config.toml
num_hidden_layers = 10
hidden_size = 96
num_attention_heads = 2
num_key_value_heads = 2
head_dim = 32
intermediate_size = 384
vocab_size = 4096
hidden_act = "squared_relu"
norm = "rmsnorm"
norm_place = "pre"
norm_eps = 1e-06
positions = "rope"
rope_theta = 10000.0
rope_fraction = 0.75
qk_norm = true
attn_scale = 0.187
bias = "none"
tie_word_embeddings = false
parallel_block = false
extras = ["capped logits"]
init = "normal"
init_std_qkv = 0.0541
init_std_o = 0.0
init_std_up = 0.0541
init_std_down = 0.0
optimizer = "soap_variant"
learning_rate = 0.0082
lr_mult_up = 1.36
beta1 = 0.95
beta2 = 0.98
lr_head = 0.0121
warmup_steps = 34
schedule = "wsd"
decay_fraction = 0.942
decay_shape = "cos"
final_lr_fraction = 0.0
batch_tokens = 32768
max_seq_len = 1024
doc_mask = true
train_tokens = 131100000
max_steps = 4001
dataset = "wikipedia_en"
Each number is 128 + 24 x the weight over its row's rms, rounded and kept within 0 to 255. Layers, rows and columns count from 0. The size above them is the row's rms in percent of the matrix's.

# layer 5 attention value, 64x96, rms 0.344, rows 41-63, columns 0-95
size [ 95 100 113 102  90 113  94  89 109  83 108 111  90 118 113 110 105 112 114  88  96 102 101]
[[ 97 127 155 110 122 135 117 110 117 118 140 148  96 146  91 152  98 153 112 124 134  89 145  86 133 104 144 119  72 154 127 136 155 180 151 167 160 140 154  80 152 147 105 136 157 140 121 129  92 149 155 131 122 105  65 149 156 118 123 121 103 153 131 163 170 112 125 149 105 117 113 148 104 144 114 136 113 121 105 171 164 100 144  98 122 111 124 121 162 109 136 120 170 155 139 123]
 [132 120 167 147 144 115 126 175 141 113 142 137  82 167 121 172 135 145 115 114 115 124 157 107 150 154 137 110 133 105 106 142 109  93 146 157 130 120 126 107 123 128 122 110 136 124 111 159  98 130 145 162 122 137 116 142 163 110 178 139  60 122  96 124  80 132 112 158 119 157 101 141 162 140 159 134 160 105 184 116 112 148 122 125  94 142 180 120 147 147 109 128 180 125 102 118]
 [137 139 140 169 133  75 152 171 128 153 140 182 136 164 160 114 111 122 125 113 118 115 118 167 140 139 117 138 112 164 123 105 136 120 138 129 131 102 117 171 115 111 136 130 134 116  82 142 144 111 105  95 141 156 143 126 102 121 192 121 179 118 160  86 128 122 123 134 117  97 116 132 124 112 121 132 126 106 181 112 120 140  94 104 116 188 114 175  93 127 146 100 101 125 142 103]
 [117 112 124 124 131  90 151 178 108 115 129 132  91 166 145 137 136 177 131 142 109  95 165 125  85 135 132 162 144  70 114 152 126 119 142 133 124  73 162 144 138 124 128 115 139 139 147 155 104  98 153 120  84 120  97 141 132 162 169 145 162 124  82 105 100 136 115 127 110  94  85 129 172 119 129 125 167 123 161 140 153 138 144 110 113 132 121 133 159 165 112 107 132 137 142  98]
 [122 137 150 139 118  72 117 147  88 125  97 127 132 144  82 138 172 136 147 157 112 126 146 142 106  98 156 115 106 167 124  87 110 155 125 115 159 132 105 175 124 108  95 134 133 128  77 139 143 134 124 162 124 136 137 141 116  82  97 167 137 123 131 113 100 138 132 131 165 138 144 127 181 141 146 121 165 176 125 136  91 134 124 149 113 143 146 140 154 114 173 116 157 142 174 156]
 [118 134 129 120 154 181 125  99 127 108 136 109 127 127 146 167 137 117 133 128 136  82 144 117 147 123 117 106 138 129 150 134 129  83 147 107 139 175  97 110 150 146 171 136 136 104 182 141  96 152 158 102 114 105  99  94 153 121 113 109  96 107 161 132 135 167 144 117 131 118 134 123 142 148  89 133 156  71 110 115 121 125 171 130 151 148 139 126 202 143 100 117 129  84 104 131]
 [139 107 121 143 139 124 121 105 117 155 109 168 125 131 141 108  70 135 104 131 178 137 113 137 161  88 176 110 130 112 132 104 117 167 131 126 152 162 132 137 148 124 107  94 133 162 143 111 147 161 112 137 133 129 115 136 141 149 163 125  84  83 121 108 154 162 106 146 134 123 158 116  99  78 120  82 134 137  94  93 117 142 112 114 118 131 110 129 116 101 199 115  92 137 158 148]
 [187 128 151 144 142 110 124 123  78 150 120 127 169  95 128  98 164 116 141 128  91 118 118 104 139 156 100 148 122 174 130 131 124 144  95 144 116 135 152  98  99 142 135 108 115 111 155 180 106  96  87 123 127 118 146 126 147 144  42 155 101 144 116 118 121 101 122  83 100 154 109 106 112 171 136 136 148 157 136 128 138 138 148 109 117  86 154 140 117 112 137 123 122 131 112 115]
 [164 126 117 134  85 122 180 126  97 105  87 147 161 143  80 148 150 111 122 166 165 116 117 111 102 109 127 121 139 127 113 121 112 124 140 108 120 144 127 117 116 126 105  89 114 118 136 129 130 131  91 138 115 159 130 136 136 151  90 107 133 148 154 145 117 175  99 117 169 117 118 174  96  97 111 107 124 168 103 121 126 161  89 159 112 106 131 108 185 112 137  62 127 112 141 141]
 [ 88 115 131 141 162 135 114 145 206 122 104 149 123 140 150  93 111 127 144 125 138 140 116 149  99  70 138  96 156 152 146 150  79 117 127 134 133 201 160 174 172 146 127 141 116 102 113 136 161 147 101 152 141 147 102 128  96  85 110 123 121 127 129 128 131 107 112 109 151 105 114 156 117 114 106 150  99 104  83 125 119 136 129 124 116 145 135 130 102 122 130 136  80 109 116 122]
 [159 137 109 134 109 135 100 134 147 129 123 113 114 177 102  98 118  65 115 152 133 172 119 121 149 113 108 152 129 115 125 128  84 169 112 104 135 117 120 171 154 113 104 106 141 120 121  89 130 108 138 158 137 126 164 173 172 108 152 100 129 118 141 133 150 112 138 109 156 151  49  78 123 121 137 131 121 136 114 136 141 156 102 143 100 105 141 113 110  95 122 103 130 142 175 120]
 [155 143 130 128 130 113  95 162 105 110 135 130 139 163 102 143 186 126 127 189 129 109 128 107 118 114 114 149 123 136 140 104 129 134 161  74 137 159 110  85 105 118 110  99 117 119 136 106 158 134 112  74 121 110 120 131 145 106 128 150 132 129 135 120 142 131 157 111 165 161 127 135 111 113 148 109 130 168 169 183 103 131 176 141 158 124 140 188 100 126 121 152 164 115 155 105]
 [108 102 133 106 124 133 120 127 125 118 167 163 121 130 160 126 164 106 132 113  94 212 135 154 144 130 116 121 124 143 139 156 112 167 111 142 150 121 132 162 146 147 121 112 131 152 112 100 125 157 122  50  94 112 122 157 101 137 180 169 155 142 129 139 139 109 100 158  97 103 116 128 145  94 108 142 112 127 134 136  98 150 110 108 143 133 144 117 121 162  77 163 136 135 113 105]
 [145 156  81 109 117  93 103 168 158 130 116 130 100 154 124  92 144  87 125 170 118 132  96  94 148  85 169 146 154 149 101 126 125 143 102 152 146 129 129 151 101 116  89 129 152 110 134 160 163 115 117 112 130 101 104 121 108 130 141 137 131 141 124 124 174  94 156 128 135 135 109 107 117  92 172 100 112 140 144 134 119 117 114 156 123  88 107 185  96 134 138 117 138  95 169  96]
 [115 106 127 103 112 133  87 155 141 123 118 134 175 168  94 160 139 132  97 127 117 147 123 148 167 114 133  84 133  71 113  92 131 102 144 118  94 117 138 122 117  92 106  90 116 109 131  75 150 133 100 118 129 121 135 128 107  96 120 118 115 133 123 115 136 137 115 108 166 157 162 123 193  97 118 116 167 105 113 136 131  69 101 104 135 155 150 108 129 127  90 144 125 147  99 153]
 [108 123 164 147 134 150  95 110  70 135 122 149 145 118 148 177 126 107 175 122  83 130  89 131 144 106 147  80 138 114 132 138 146  88 138 139 129 161 106 130 139 111 135 144 104 138 114  94 101 142  75 104 101 130 100 158 148 153 117 159 104 149 119 120 136 174 151 150 117 156 127 144 110 166 131 153  94 160 115 138  69 121 155 127 149 113 100 100 144 149 133 147 144 125 127 106]
 [ 97 153 141  79 148 132 145 141 205 119 171  99 107 141 125 114  97 129 135 103 149 162 126  93 170 169 121 155 149 106 128 130 139 155 107 113 168 124 154 114 128 151 114 135 127 134 131 128 143 137 186 159 140 105 115 125 100 136 132  97 130 162 120 146  77 111 145 149 129 146  73 120 160 108  75 113 114 135 175 123 144 119 126 139 149 155 132 150 133 119 103 119 125 129 118 148]
 [117 133 128 129 157 120 133 113  68 173  96 101 150  96 111  98 126 198 121 151 125 145  99 130  76 116 131 110 102 170 114 107 107 123 127 110 128 106 109 135 141 139 156 143 129 112 127 158  93 119  80 149 130 161 138 111  98 137 153 117 134 104 167 148 145 129  56 122 118 111 132 149 131 141  93  99 176 180 126 123 126 124 107 143 123 149 107 103 126 126 139 116 151 129 114 117]
 [117 172 120 180 130  97 139 109 152 125  83 187 144 135 132 164 114 177 131 135 101 156 147 132 137  90 122 155 104 146 125 142 134 122 167  87 123 139 150 107 126 142 145 153 124 135  99 121 115 123 133 160 151 118 117 146  81 110 184 130 141 147 135  92 101 176 137 149 172  95 144  96 110 135 117 125 136 114  94 108 112 151 133 123 144 125 113  96 132 130 143  66 124 108 123 135]
 [ 82 126 103  76 117 128 111 172 159 135 176 175 132 115 116  86 118 143 138 114 142 151 131 156 161 126 160 124 142 127 116 108 110 182 149 145 147 155 124 145 118 118 144 122 132 100 142  85 149  98 124 123 162 147 153 126 126 123 125  99  91 164 183 108 126 144 109 128 146 144 104 120 117  96 110 112 137 148  80 139  89 105 144 132 194 139 120 106 133 104 132 154 122 114 147 126]
 [162 123 106 133 116 161 165 127 127  97  92 108 138 131 165 117 149 119 121 140 111 102 154 141  92  98 138 119 128 148 152 158 139 112  96 125 141  88 139 189 128 125 153 108 127  89 133  96 127 119 151 124 101 135 141 162 112 142 101 125 150 100 157 171 124 152 103 172 125  82 157 183 116 125 115 119 138 127 127 146 125 130  82 149 105 178 106  84 110 176 128 145 119 126 112 140]
 [140  90 125 105 143 162 149  96  74 149 101 110 115 117 128 133 115 112 136 155 129  92 110  75  85 136  94 122 135 137 126 103  94 114 140 110 154 152 140 138 111 160 132 132 123 150 131 168 122 123 122  86 184 133 111 134 143 123 133 126  97 112 127 116 139 140 117 152 102 105  90 125  88 161 104 161  96 107 179 147 113 106 116 103 155 151 122  95 188 116 124 105 145 132 159 109]
 [ 95  92 115 148 141 118 126 172 136 119 119 115 108 142 142 117  99 133 132 134 127 130 130 146 121 102 176 137 118 105 156  99 157 139 130 127 129 131 148 133 104 148  96 113 151 118 112 121 165 117 134 140  94  86 105 166 118 180 183 113 119 108 142 129 161 175 140 145 107 114 105 112 178  96 154  72 134 136  88 103 100 134  88 157 125 116 148 144 144 119 161 125 170 172 141 135]]
# layer 5 attention output (transposed), 64x96, rms 0.358, rows 41-63, columns 0-95
size [ 91 101 111 100  98 109  95  97 118  89 107 113  96 126 107 109 102 110 113  88  99 101 102]
[[163 123  78 128 143  79 141 106 127 147  93 112 174  90 180 114 108 139 149 135 136 149 128 168 111 135 153 119 177 145 140 138 175 130 138 128 137 141 132 100 124 111 136 150 160 124 140  80 186 109 137 124 141 126 162 104 132 177 169 145 134 125 117 150 105 111 132 160 114 136 115 105 121 105 146 142 149 106 140 147 118 121 120 118 127 127 143 114 103  69  97 114 124  86 104 155]
 [128 153 135 149 130 151 126 130 129 151 155 142 150  69 133 115 167 132 129 137 124 101 102 126 130 135 159 106 138 159 145 171 136 131 120 143  92 168 121 122 168 128 131 117  82 158 143 110 159 106 126 144 139 136  98 121 128 146 130  86 204 157 137 132 124  96 137  93 141 104 130  96  65 115 170 151  95 147 135  93 105 140 101  98 122 106 101 134 134 113 108  92 103 132 116 146]
 [132  71 115 110 114 119  93 181 134 109 133 101 116 121 130 144 112  99 139  94 119 128 126  92 146 122 111  86 160 107 184 137 109 150 111  89 131 164 143 133 160 155 119 170  87 143 148 133 138 167 140 137 120 117 135 138 166 111 140  80 106 134  88 107 109 106 115 108 147 132 123 146 122 184 133 167 181 160  90 127 139 105 157 127 138 149 135 107 142 157 118 130 131 121 129 126]
 [127 154 167 119 128 117 127  71 126 137 123 129 124 161 115  96 106  73 143 138 129 134 112 120 123 158 155  92 132 121 131 109 101 113 100 139 101 163 126 108 177 140 127 127  99 158 165 134 140 108 143 150 123 128  84 103 160 107 143  93 162 158 114  90 109  95  95 133 109 120 148 125 127 176 112 152 139  94 129  91 128 146  92  77 121 133 133 144 136  85 111 111 115  95  84 129]
 [108 143 142  99 121 191 111 140 122 131 156 107 165 133 131 153 128 107 125 104 142 133 129 146 127 135 116 133 157 104 161 142 136  94 150 137 106 149 166 113 114 134 168 128  90 126 161 133 109 110 143  95 174 133 120  76  98 154 135 168 102  90  88  99 157 141 170 131 154 101 105 102 137 101 105 132 103 126 141  93 165 112 121 159 133 120 128 158  93 129 156 149  79 130 146 147]
 [144 148 112 174 128 145 165 147 122 136 133  97 122 152 143  93 129 105 127 162 161 166 113 132 139 135 130 113 118 122 105 142 172 154 140 151 110  85 115 118 114 100 107 101 125 127 130  98  74 112  85 141 140 166 119 102 112 128  97 138 109 114 157 172  73 126 105 151 122 118 163 118 132 175 136 112  92 123 169 154 124 149 158 118 103 151  94 118 128 107 108  87 140 164 101 124]
 [100 109 104 133  78 125 129 162 127 138 106 121 155 130 114 190 139 140 101 103  97 154 143 154 122 154 105 154 129 146 147 144 161 105 136 131 157  85 137 131 150 127 173 152 157 139 119 154 154 111 128 105 124 158 154 135 124 121  86 177 169 144 126 113 137 107 186 124  79 152 126 152 152 132 120 142 121 176 128 111 137 106  90 144  91 161 164 137 124 109 142 148 134 117 146 126]
 [144 209 138 135 131 143 129 149 182 127 183  99 100 135 114 121  85 134 114 129 195 133 126 142 123  98 148 125 122 116 107 108 102  97 152 123 151 123 132 113 100 118 118 143 135 154 142  96 128 156 139 137 102 135 113 149 133 109 162  74 140  92 156 126 126 156 141 124 151 166 134 164  93 111 120 148 130 109 145 142  91 162 169 119 143 148 125 174 141 151 123 142 133 128 149 119]
 [106 130  86 135 115 164 105  88 148 111 125 142 126 157 137 146 145 145 136 119 138 137 133 142 153 119 138 143 108 101 119 120 179 110 138 166 119 113 149 106 118 123 206 134  92 138 123 114 129 128 113 130  94 122 102 111 103 103 106 139  86 109 152 117 148 141 161 160  72 166  93  73 142 149 145 178 127 140 149 104 142 120 133 124  83 138 130 175 114 131 149 148 130 100 135 105]
 [177 133 125 112 124 151 167 123  78 141 124 105 141 131 121 158 150 169 147 113 138 122  83 132 143 140  82 142  80 104 141 147 171 156  97 109 126  94 143 142 113 100 142 115 150 119 151 156 130 135 153 112 132 147 129 144 150 107 112 153 145 147 103 150 134 145 145 148 126 134 108 110 132 133 131  93 116 178 111 137 168 105 141 173 169 146 117  98 114 147 172  93 173 112 132  86]
 [114  70 111 135 135 127 121  68 120 102 122 174 142  86 135 147 144 138 158 124 109  74 137 134 135  73  86 142 120 119 123  92 141 141  87 122 152 153 179 131 130 155 133 121 105 117 126 164 157 124 138  94 161 174 129 118 143 126 104 131 151 127 148  92 131 174 144 111 100 127 137 122 147 111 120 161 149 133 147  94 125 111 153 127 135 108 108 161 130 105 140 169 137 136 151 102]
 [ 91 133 110 136 147 156 127 136 148 150 144 156 178 124 127 112 114 120 123 112 118 147 157 169 122 129 123  82 105 153 145 120 119 128 100 147 139 108 172 129 145 137 119 125 124 119 165 111  74 117 129 126 167 149 157  73 122 146 159 133 126  93 178 102 140 121 118 114 119 116 112 102 173 126 139 190 121  79 148 101 147 143 121 148 102 157 118 127 131 160 193 147 125 137 142 146]
 [104 152 115 133 123  93 162 136  93 143  90 154 144 142 139 130 126 172 134 100  78 126 127 122 140  92 100 132 130 114 129 111  97  78 100 102  56 138 138 124 137 116 114 178 116 151 143 134 116 124 142 135 148  80 143 124 160 176 151  73 133 143 137 112  95 114  94 121 162 119 115 146 124 150 137 108 126 161 107 137 107 127 126 133 144 144  99  85  92  92 114 114 146 132 110 128]
 [113  72 148 116 151 144 163  98 122 157 117 166 147 129 106 115 112 137 141 133 105 124 177 135 111 159  96 113  89 106 134  99 120 138 106 123 129 110 159 141 142 120 154 134 113 115 159 100 138 160 134 166 175 166 138 117 176 101 110 125 140  93 116 140 138 131 163 105 101 148 113 134 150  85 110 162 150 102 114 121 147 109  94 120 127 138 161 113 136 153 194 161  93 138 123 118]
 [116 169 143 139 126 110 117 100  66 155 113 150 141 124 136 121 182 141 136 132 121 105 135 130 181 122 133 131 122 109 139 187 148 120 137 171 106  97  88 157 133 115 171 145 124 127 124 157 113 142 154 170 158 119 108 117  81 157 153 122 160 126 145 134 126 123 124 123  95  57 114 134 171 169 115 164 108 122 145 114 140 150 143 152 123 157 130 113 131 127 153 145 126 134 157 133]
 [116 128 121 123 121 132 150 134 135 115 132  94 142 174 128 146 142 139  94 141 129 159 131 163 141 133 141 167  83 189 134 130 100 155 105 147 119 186 119 109 102  69 159  99 159 131 117 115  85 129 162 130 131 133 168 116  80 173 128 111 114 142 132 145  71 129 129  93 152 139 137 152 124 154 122 105 142 147 146 105 150 125  98 134 117 175 165 141  98 132 120 128 140 134 126 145]
 [161 101 135 144 147  84 127 108 110 139  84 163 145  98 127 117 129 138 115 145  86  83 102 153 103 115 114  79 138 147 111 139 123 124  72  99 113 117 135 152 142 109 120 132 127 130 120 156 163 102  92 140 135 137 100 167 149 119 135 137 125 118  75 134 162 112 121 128 113 108 143 122 100  91 193 109 124  99 116  99 103 138 134 104  91  74  84 122 121 124 123 139 139 136 114 107]
 [122 124 144 144 104 120 123 104 152  94 148 110 117 165 153 167 135 136 129 106 129 161 141 125 113 129 126 158 183 110 138 131 161 127 159 130 104 137 128 141 114 169 136  93 135 119 125 137 104  90 163 102  71  89 171 134 153  77 171 144 141 107 108 127 112 133 157 133 148 155  97 128 142 108 111 151 118 153  66 126 135 102 133 127 112 162 147 169 125 127 124 120  91 130  83 153]
 [123  49 134  90  97 145 132 182 106  72 109  47 126 110 141 128 159 123 145 127 137 121 142 131 128 134  96 109 150 134 186 126 133 106  85 147 136 114 125 150 156 143 135 119 105 134 147 138 114 130 139 101  98 120 111 117 113 153 114 177 133 133 140 168 142  97 135 138 100 142 121 134 152 138 116 144 101 126 143  93 136  98 110 145 126 121 158 132 107  83 142 112 144 138 138 108]
 [151 133  63 148  84  98 132 128  84 140 139 167 160 130 103 155 133 118 192 115  98 120 131 153 119 145 132 162 103 128 103 158 139 120  96  90  97 144 119 132 131 143 155 135 110 121  88 134 111 168 137 113 105 133 140 119 121 142 120 148 123 117 111 152 177 149 142 117 172 143 104 145 145  93 159 156  87 106 139 118 144 109 137 151  77 140 144 101 105 143 161 149 121 134 156 128]
 [ 73 152 148 115 130 121 146  73 114 117 115 116 111 170 128 168 113 145 169 129 142 151  79  80 154 170  93 135 123 101  88 104 160  95 166 149 105 150 129 110 133 149 149 141 124 134 129 127  89 147 115 147 130 107 118 101 151 108 115 119 116 140 128 146 111 113  85 154 120 163 138  86 128 139  99  99 153 138 120 154 152 134 153 127 147 158 123 115 145 151  84 125 131 125  80 134]
 [151 137 101 157 147 170 141 136 145 103  61 123  90 122 133 128 102  95 134 159 152 139 112 142 126 157 103 119 152 127 119 120 144 175 153 152 105 117 110 109  96  99  92 132 105 116 113  94 105  74 115 119  72 137 186  98 140  77 144 126 142 144 124 125 107 130 109 105 130 172 151 116 143 140 152 146 144 140  94 140 121 132 122 138 112 131 127 179  94 123 113 103 124  99 122 129]
 [100 110 131 148  84 136 108  73  69 119 106 155 168 126 109 130 129 117 114 112  98 133 170 132 106 143 131 143 163 146 164 129 122 109 115 115 109 148 107 169 168 151 171 164 116 145 175 138 160 125 138 135 121 165 134 120 134  88 132 188 138 146  90 114 122  92 134 159 139 114 154 132 154 121 111 146 157 145 156 128 137 123  89  91 104 108 126 110  99 123 138 141 119 146 147 128]]
# layer 5 MLP up, 384x96, rms 0.287, rows 0-12, columns 0-95
size [ 93 119  91 102  93  75 101  87 101 100 109 100  94]
[[ 94 131 123  81 184 146 146  74  92 145 168 102 121  94 159 144 126 118  97 116 111  94 139 146 131 140 137 128 119 101  96 138 157 142 134 119 139 116 134 138 112 124 158 160 142 107 157 125 185 158 136 122 132 153  96 149 121 140  91 138 131 142 177 119 140 134 152 105 126 153 139 103  84 122 119 125 128 175  96 136 149 116 147 126 126 124 123  95 175 159 138 162 120 109 171 100]
 [107 113 138 128 142 123 105 112  63 147 110 115 111 157 125 156 131 130 134 143 117 179 106 145 120 126 113  66 105 154 133 119 126 125 130 143 110 155  84 121  89 160 126  97 147  63 108 131 139 166 135 142 114 171 142 153 153 130  96  81 109 134 142 129 144  97 109  90 132 132 143 118 125 127 122 113 165 137 122 111 168 126 128  98 123  74 145 114  75 118 157 123 115 114 148 151]
 [119  91 112 133 141 101 109 134 117 138 150 123 170 139 139  95 156 104 108 108 132 120 149 151 111 113 117 153 138 120 158 123 109 111 130 168 139  94  76 119 101 129 144 115  87 107 102 106 153 140 142  89 113 159 146 151 120 113 100 133 192 102 151 106 144 141 141 104 117 105 163 122 118  91 120 114 125 140 133 101 143 105  56 148  87 154 117 130  72  85 147 123 116 150 124 136]
 [127 114 130 135 178 169 180 125 139 120 154 127 124 131 158 134 179 140 127 142 169 114 173 154  94 137 113 166 120 154 132 114 140 141 123 109 130 134 148 161 144 105  94 100 152 135 120 116 138 131 123  76 112 152 182 104 113 160  99 199 129 111 125  91 113 119 174 122 112 144 130 173 104 100 100 133 143 106 142 134 122 129  93 156 154 136 134 126 107 145 129 152 114 136 143 146]
 [140 111 112 146 108 119 142  97 139  87 134 131 154 124 176 152 166 150 112 159 106 101 147 165 150 152 126 135  90 133 126 169 176 140 108 114  97 104 158 153 111 117 165 109 107 116 154 158 142 153 112 131 136 140 164  89 113 140 139 175 130 112 145 139 158 113 165 133 104 156  94 143 156 129 115 139 128 121 113 144  92 124 143 158  87 138 161 119 149 160 178 130 109 105 172 124]
 [131  85 163  59 111 164 107 123 135 126 131 162 109 131 134 162 145 143 124 116 125 149 172 112 107 151 132 144  98  95 141 141 122  92 135 114 112 164 107 113 123 145 154 105 134 122 151 144 157 170 145 124  84 108 120 144 137 124 107 153 122 149  87 115 120 114 163 121 142 153 115 147 124 157 125 161 129 175 107 142  97 132  97 158 116 150 130  87  56 165 127 129 112 115 129 106]
 [126 120  98 131 101 183 106 141 104 125 135 174 106 115 138 170 139 156 121 109 122 124 160 110  75 129 105 104 135 142 140 145 140 137 136 116 113 108 143 123  98 177 113 143 102 154  91 123 109 121 131 107  80 124 122 185 118 143  93 156 126 115 116 113 117 107 183 126 115 158 138 164 153 157 179 136 144 106 127 159  76 106 132 102 112 105  90 128 126 150 103 121 126 131 151  99]
 [110 137 114  94  80 134 125 115 149  94 122 129 133 141 168 107 135 120 162 154 122 169 131 139 161 136 112 110 130  92 111 129 163 132 119 184  89  99  93 166 111 109 122 103 115 126 111  89 151  97 134 114 136 145  99  88 167 102 137 166 122 152 116 132 133 118 136 145 138  84 140 116 124 123 131  99 106  99  84 126 101 165 123 146  67 133 126  88 154 145 107 100 119 149 115 160]
 [124 147 131 125 159 155  94 123 107 137 136 163 136 115 128  96  96 120 133 143 129 162 157 110 133 176 162 103  97 113 140 146 142 129  99 134 144  90 102 137 147 170 138  97 151 125 150 105 116  96 120  96 166 133 126 139 127 108 145 129 135 142 155 142 115 166 166  85 125  98 132 130 101 142  97 140  98 100 110 157 131 161 114 135 123 144 155  56  95  98 192 104 105 133 124 117]
 [151 136 139  96 209 170 110 121 101 104 139 124 145 153 100  97 129 108 122 114  98 124 154 134 151 130 120 120  98 138 142 117 170 130 118 126 129 156 132 140 134 165 101  95 138 159 175  92 129 141 145 150 134 101 133 136 161 138 107 102 116 123 131 124 115  94 148 103 174  87 113 146 138 119 179 118 103  82 133 128 134 112 112 141 121 150  73 129 134 123 169  91 113  93 109 129]
 [105 123 123 149 127 143 107 109 174 133 146 137 177 113 118 117 142 164 139 123  96 121 116 139 123 164 123  82 100 183 118  74 137 108 101 111 139 120 126 104 121 125 122  60 166 159 140 133 142 126 170 129 135 111  95 107 143 130 100 142 132 145 148 101 109 114 108  82 116 116 123  91  98 121 149 141 136 174 144 120 143  59 142 116  81 147 138 111 103 130 139 123 132 148 137 112]
 [158 156 136 142 136 136 171 105 126  90 160 143 144 112 126 127 145 141 164 142 132  87 149 120 170 102 137 123 153 152 110 119 125 164 127 134 157 140 103 135 154 152 124 109 132  66 157  94 147 107 140 127 114 116 137 116 134 107 129  91 200 157 131 106 142 114 143 102 123 113 130 121 144 133 128  97 107 117 139  81  99 171  87 125 148  75 171 116  95 117 159  92 121 122 132 118]
 [120 126 108 119 124 104 132 132 152 122 151 126 107 147 128 136 167 134 141 126 132 132 155 127 125 167 169 138 113 102 136 135 138 133 116 183 135 132 162 150 165 158  96 144 120 111 180  80 135 111 132  89 107 104 162 122 162 154 110 140 115 129 161  91 127 129 126 117 184 134 126 158 105 110 143  95  84 119  83 118 163  60  92 112 140 118 150 116 120 135 114 150  86 137 154 107]]
# layer 5 MLP down (transposed), 384x96, rms 0.22, rows 0-12, columns 0-95
size [ 93 122  94  81  90  85  91 103  95  97 105 103  90]
[[142 141 174 140 143 128 140 103 115 178 125  82 149 150 155 104 139 119 137 156  53 141 128 146  97 117 152 137 175 100 128 149 117 104 141 114  75 143  64 115 135 125 113 151 148 130 110 117 108 126 107 124 142 111 134 113  97 199 148 176 114 127  90  99 132 117 133 119 134 122 133 120 142 122 160 153 120 133 119 163 158 121 148 133 117 135 115 158 140 148 121 131 104 136 172 134]
 [ 88 123 114 145 134 134 131 114 111 108 126 126 145  99 122 144 115 104 128 158 147 140  96 119 134 133 132 106 116 117 167 152 124 155 112 149 158  79 192 166 125 123  96 146 169  86 168 137 178 143 128 132 140 113  87 102 151 125 180 152 125 127  96 152 126 129 152 130 148 148 112  96 105 115  92 140 118 145 131 124  89  91  96  96 130 129 101  90 147  97 118 130 166 124 111  93]
 [106 153 140 115 150 157 120 139 111 127 135 102 132 147 147 137 127 168 143 112 142 134 147 144 101 136 152 124 102 105 146 141 109 112 150 118 148 151 164  74 127 107 115 154 137 142 148 144 120 100  87 110 150 133 107  91 163 111 132 120 127 159  75 145 102 160 151 122  56 155 118 122 132 155 134 162 136 155 169 154 121 124 155  79 182 132 174 163 136 158 133 117 101 125 110 114]
 [134 120 131  94  90  94 150 157  99  84  88 107 168  66  95 103 126 137 143 124 109 154 101 142 152  99 141 151 113 134  98 134 146 126 132 118 149 104 136 137 143 123 154 135 147 159 127  91 135 145 139 164 141 121 112 151  99 126 116 102  75 125 170 158 143 101 106 144 158 127 122 130 126  92 140 134 121 126 130 128 131 150  95 140 147 109 109 106 158  52 143 135 162 148  95 114]
 [168 136 168 108 143 171 115 146 138 126  86 124 144 155 143  75 146 113 119 162 153 125 124 127 100 116 126 158 114 133 153  74 109 117 124 127 107 113 121  85 148 131 127 153 146 131 130  93 145 140  82 127 114 101 134 178 120 119 125  93 117 141 141 113  55 109 125 127 140 100 131 130 106 154 141 135 117 104 116 173 137 136 123 122 143 138 131 115 125 122  71 133 186 179 105 135]
 [142 125 163 142  65 122 113 116 129  88  90 131 128 127  99 129 120 138 139 129 131 139 105 157 147  98 168 140 135 117 155 102 168 151 163 155 102 161 118 129 118 132  98 128 120 123 106  96 130 117  52 127 162  87  89 107 132 136 111 124 130 153 127  97  97 114 102 124  75 121 131 116 146 116 131 124 129 120 122 103 136 141 128  91  67  90 113 145 111 127 159 123 123 142 177 150]
 [114 133  88 137 158 142 131 147 147 141 146 123 143 104 126 115  84 105  97 146 142 165  96 114 186  95 104 107 117 110 120 109 136 159 105 107 108 139 107 108 135 139 129 102 176 124 153 127 148 134 124 101 175 143 130  88  89 132  82 128 138 135 154 178 135 125  95 139 132 134 100 108 100 106 136 133  99 138 119  97 156 110  80 158 150 134 159 152  87 107  85 136 144 150 110 102]
 [102  76 134 114 119 132 121 121 144 154 190 126 126 142 165 128 138 117 139  65 107  95 162 117 179 145 111 148 156 136 144 112  77 141 119 170 118  93 110 134 157 124 125 123 145 113 147 120 134 152 143 113 106 134 151 168  87 146 155  69 119 110 135 116 110 115 129 147 143 136 149 133  86 122 136 132 116 137 140 137 171 140 101 116 162 107 128  99 115 107  87 117 114 111 161 161]
 [140 132 156 139 116 130 119 145  89 141 103 125 136 137 148 137 154 102 116 155 106 132 130 107 147 125 124 106 145 120 115 105 142 121  86 146 135 111  93 105 163 112 163 122 173 127 123 154 160 152 154 124 112 153 152 178 149 118 133  63 164  93 117 147 138  79 132 143  96 129 148 132 136 154  99 104 153 150  71 161 115 104 105 118 113 139 140 159  99 170  83 120 100 169 128 134]
 [134  87 163 113 132 153 111 131 148 139  95 137 101 114 112  95 125 107 107 135  96 117 112  73 101 136 128 134 172 106 162 151 142 177 128 116  89 120 136 150 112 130 115 116 128 118  97 127 129  98 153 119 172 169 114 128  85 105 127 138 139 140 129 107 179 158 155 114 135 104 160 117 109 139 109 149 134 155  54 170 143 129 164 132 161 153 107 128 125 131 127 113 127 145 172 120]
 [105 109 104 134 123 111 175 119 114 149 104 107 127 139 130 121 153 143 146  87 102 150 112 120 157 141 163 109 108 155 131 146 125 122 108 106 131 151 109 152 124 112 114 158 108  65 116 109 110 114  73 135 140 129 157 120 112 142 155 122 111 126 112 128 103 151 159 158  99 117 128 163 150 180 140 144 116 143 122 133 172 151 135 145 117  79 131 128 163 120 143  87  63 154 156  77]
 [120 125 137 162 123 111 136  93 152 139 122 105 109 147 114 135 157 120 126  97 143 127 137 138 138 112 128 106 173 164 133 115 117 110 169 147 136 145 110 127 169 108 125 124 133 168 147 118 114 158 168 132  81 128  85 145 115 128 102 109 141 134  96 122 112 110 118 153 121 140 130 103 120  99  68 158 133 138 163  92 144 128  96 191 153 102  76 101 159 123 172 107 144 154 127  83]
 [124 164 138 114 106 101 172 161 136  90 135 128 140 113 114 131 121 165 169  81 133  66 132 137 132 123 115 143 147  94 117 170 115 155 145 102 215 117 114 129 115 141 130 121 127 122 152 142 121  87 146 154 125 142 121 109 145 128 133 111 122 154 113 115 136 146 109 142 140 111 166 137 178 128 144  93  90 100 105 129 127 144 138 154 116 122 103 197 135 131 112 136 157 124 151 136]]